python train.py --num_attention_heads=4 --num_key_value_heads=4 --norm="layernorm" --norm_place="pre" --bias="all" --tie_word_embeddings=true --init="uniform" --optimizer="soap_variant" --lr_mult_qkv=0.4 --lr_head=0.009 --schedule="wsd" --doc_mask=true --z_loss=0.0001
Each number is 500 + 50 x the weight over its row's rms, rounded and kept within 0 to 999. Layers, rows and columns count from 0. Numbers have three digits each. The size before them is the row's rms in percent of the matrix's.

# layer 3 MLP down (transposed), 512x128, rms 0.175, rows 432-442, columns 0-127
090:465583596464501527498506582529429471510393495430618497448455426551498473492335495536505393463553427534400399514508456466411414422517437559488513464576514520502520541522492455504587506501427525484490452490524531442456391518561479462449508499470464500580506581550563538490456512433548542581461422438515450537482516464470477462513427486453465538535456520539505487486478457473490486461459
097:503496459510535583534529630554547448482431466439498564513458468525493430481443510554541403474458441461487457434490495405459503504511572473484419491500539463506524408512568458468479454468490560424533480455544449488491588437512502489480604597538549484527466552537483567581534538456522548592424587475544455547485474486486538486601509527550412467449469536547420486459505431574477617478595
094:483485444459484597447543448570568505515563545450493526536480493527642519550508488483485528481482487454502409483465518530459429422540489464503471488353461465552539403473464514453584511554441502566520621496570578546532476497503547511420523499461555540503545489538492534453560505458436514405492447361441531545481525489452525487485467448541558460454558513445497477410475436555511389414533
102:532499544424541504528541453479477579456431491567354480397522443471521407509529429528385554543450404517457435485489501469482591474472434484429452511425439472475427497598603391453465468472554514536449517464496512462572551401602526525542503528525486470509499506477568515489503413529420569565535549434450509520583437530540464513451434476510446542496538502515511531508538526513490546498550
101:470501556508443541408471580550496507554559517526558456541516504429461494543522555430445522426445495444493467494557462463500439504547492624492511487482551485462483357523470507457527487501442593400524536438659461504480569529572450523509433549482561482411534569540433558589519511472464499498475488478521430489501577543513515437484455550524569540475364573554498504509573536486462532544565
109:484504607560475529532562464427466578495399537392609520451516538448480557512528495488471500548508549466529445552540561456446467415475540454452552543560468482561551556527583581572504464521507455450487457582498502464457446550503481552503474506465551528473591429469400529502452486542474529555441631484568501514406426510531530478398407519498452525539468529453538528554508475438392457502503
104:551550525530557626497574497470464562504614504586546563367501506491530468491535470541508438593444571568634551464453533598548478489514416522517495533497529592516454494566454535479514572467476453520537543517444432456523441491466530498500456490600467562462450540512519471468568520488502462529498599420523456525489511505548547515434461505570565455490596577519487564538501550446516533585544
090:532468547641505472626466559460560561574490488538438425434522495404434514543589544462499510470485503509431416373517491494452525556530574501485543472480564458460595484549467441464495501488518463513510536473487522542495483425586521515503509492478573547520507593492484529591506414483472586519557454536463524508567555453498486577544422516470509405429454481495498575542501511443445485584394
093:481533474548513442517459511457545574537510489489523495556505481436409405418459460445377468556452516515625586460544449525515456560529505491469484538475367469431502463503432477448496574521423556469547494401552543488585486574528528513468517512471438512367471571509482583591529500526522489430511562472461484438573568513577422475505465453488511503537466484563490470467453567594507451487448
093:578563468509447423498465490462526456488603561589412464486517470492478550523476501494461486519541467439515432435589513384482395537454492390512490504363504496527536622494540452468456546517529472512489455446559406520550481454456506590567430503462512506535452539525445544555610464505456547520544426521486482494601518548481521406577513528467491460494448513499538534422568424460449483459509
095:553512511480643503499418555570467515551523549550445445551477434473530501442460491439548426511535514502518449503558480476570544482585527574501566519502444490467542465624509516550478579475468456582473494484546476464433459428543490514462495584563511556470447507453538626538494484595526530459505515474411523472499483549539504608510569492576441535628481555531465578487597544534519556579500
# layer 3 MLP up, 512x128, rms 0.181, rows 433-443, columns 0-127
103:385477550508434473436502474441522552504608513508468429530525430516489333506549499444483520579526489489516539545473404539587460492483413525442509504577459518552484454526546480481514488494569504498461530395448524514479420511506534478508545437480431465548553419452477486572570469537615462504512395468499515512455504447553530476470525460515498477477472509547652430463488520539395440465417
095:504492410561582466479507466424470579458502486465446575546419494417430542473479516550559604584608340526562595458519495526380449444469525496482512474519447455513565485419500415448536506504463485567423487507572465560526435531552552503565542558554519535531485491498431511466509498467458373527511526505468452547489481516506428503491487449538475498544458444480558479499486465493421446545581
098:543474526479560527479404605499460429511556480636500520463398493544535438480509444463541439417414495459524402497430653577549563533441520467466487558483548446456550489467445477528534475535525456470514449537626457533516501481514543492471487441536608485556471595522470503547529481487488533469549579437465496497481561473500445556525562590481512524546524499526463484490415492610456490461442
092:403560450560486359494488439451558471437540500538526616389461491560487518501538638490542500536513455482551438625453509498546487460510435601533522512496536502415431466511484439435465463647536463535506577503509474422519467504459566533554435453444495529435485494503574502522537440537472455477523441502441507532382561485538533508445504505388533521467496463514466464478532478492524492520479
110:480472494492462380547434581449552457471508447490509455476522583499459603449487436435430539557463519526511577510442492447442503419586552512412460528547502462449575472440526531417458498410532518458495509491513497543531495482428545524442419497475470456489444422453565583421535476521464449585521460556568617428483539592580474593428482507504475537506485463433485554495446514592552482481513
106:483437481508495471521508562501540520495484525580517549577454511488434527532457408537556574436457548618505494561456459493455554425497517454507527493508446563551535484477516491514518491495551542539450371528570453539449454498517506472436423523433523457501600463406561469451488582473545487612601499557551544452480526553508470602565536491465509524368550433487444498533376583543510545468464
089:531529497495445462458494525584465432559457425557558486559539480443459447472487532634528478536556513485451494508496498456531481553507419547541396586572454575550509508477448516472517421472515463526505574525510466460586457454616499534468452462399497474519416430484545525550381377505509573594507577567573453444563496515599518522524494514526464477455544448465508470558498563521569529516527
093:507401435465548570445544448577502469562474455443485553544514517455525599478443499472499464483483445465541428626456548430435538494473562509506484535540506494553458519515598500500485443486542495574544490512458543528385494527557526464520587422326484490468515506456458484478497476432529478460511523556542414565492463491443551459523512443570345477465501466523485552541519539549572552549585
097:470564439584528514512449515438458444590507482391526560397520503528514475425490414485503556446578398506512477502556546437493525470486476543570483529459575456512473497366450565464491521549423548567523498553512403404488505465588475549510420546464539515558632490541505449549507525561538412477380478503457478490501449505528554471596497482532478421529523422523524494449494567474488481512505
097:549487453619405438546529493463499517431454569451544513515493547417509522372528556507469456553460476497394526584507559489518519628463515491480496468603559552494429433444561454469496514505475504557473463590391516516520437494438531489479426618517491438484564582476527466473541544488524487521537585561553496568483476570455453447411514503501517530456528504471511513497446575380508518536520
090:440502466569470446550468570493468504429492412525548568506448463522520559518483424486529488494539442495522610487528578526513599515499481605518483512463440492462477548540534516390424571416543411572442580555496534484435510438530504582526514470517551413615546460562508486537505537465509489500529409542403478523534553499508451495510555480602544535565506514493449534405526381481472453453424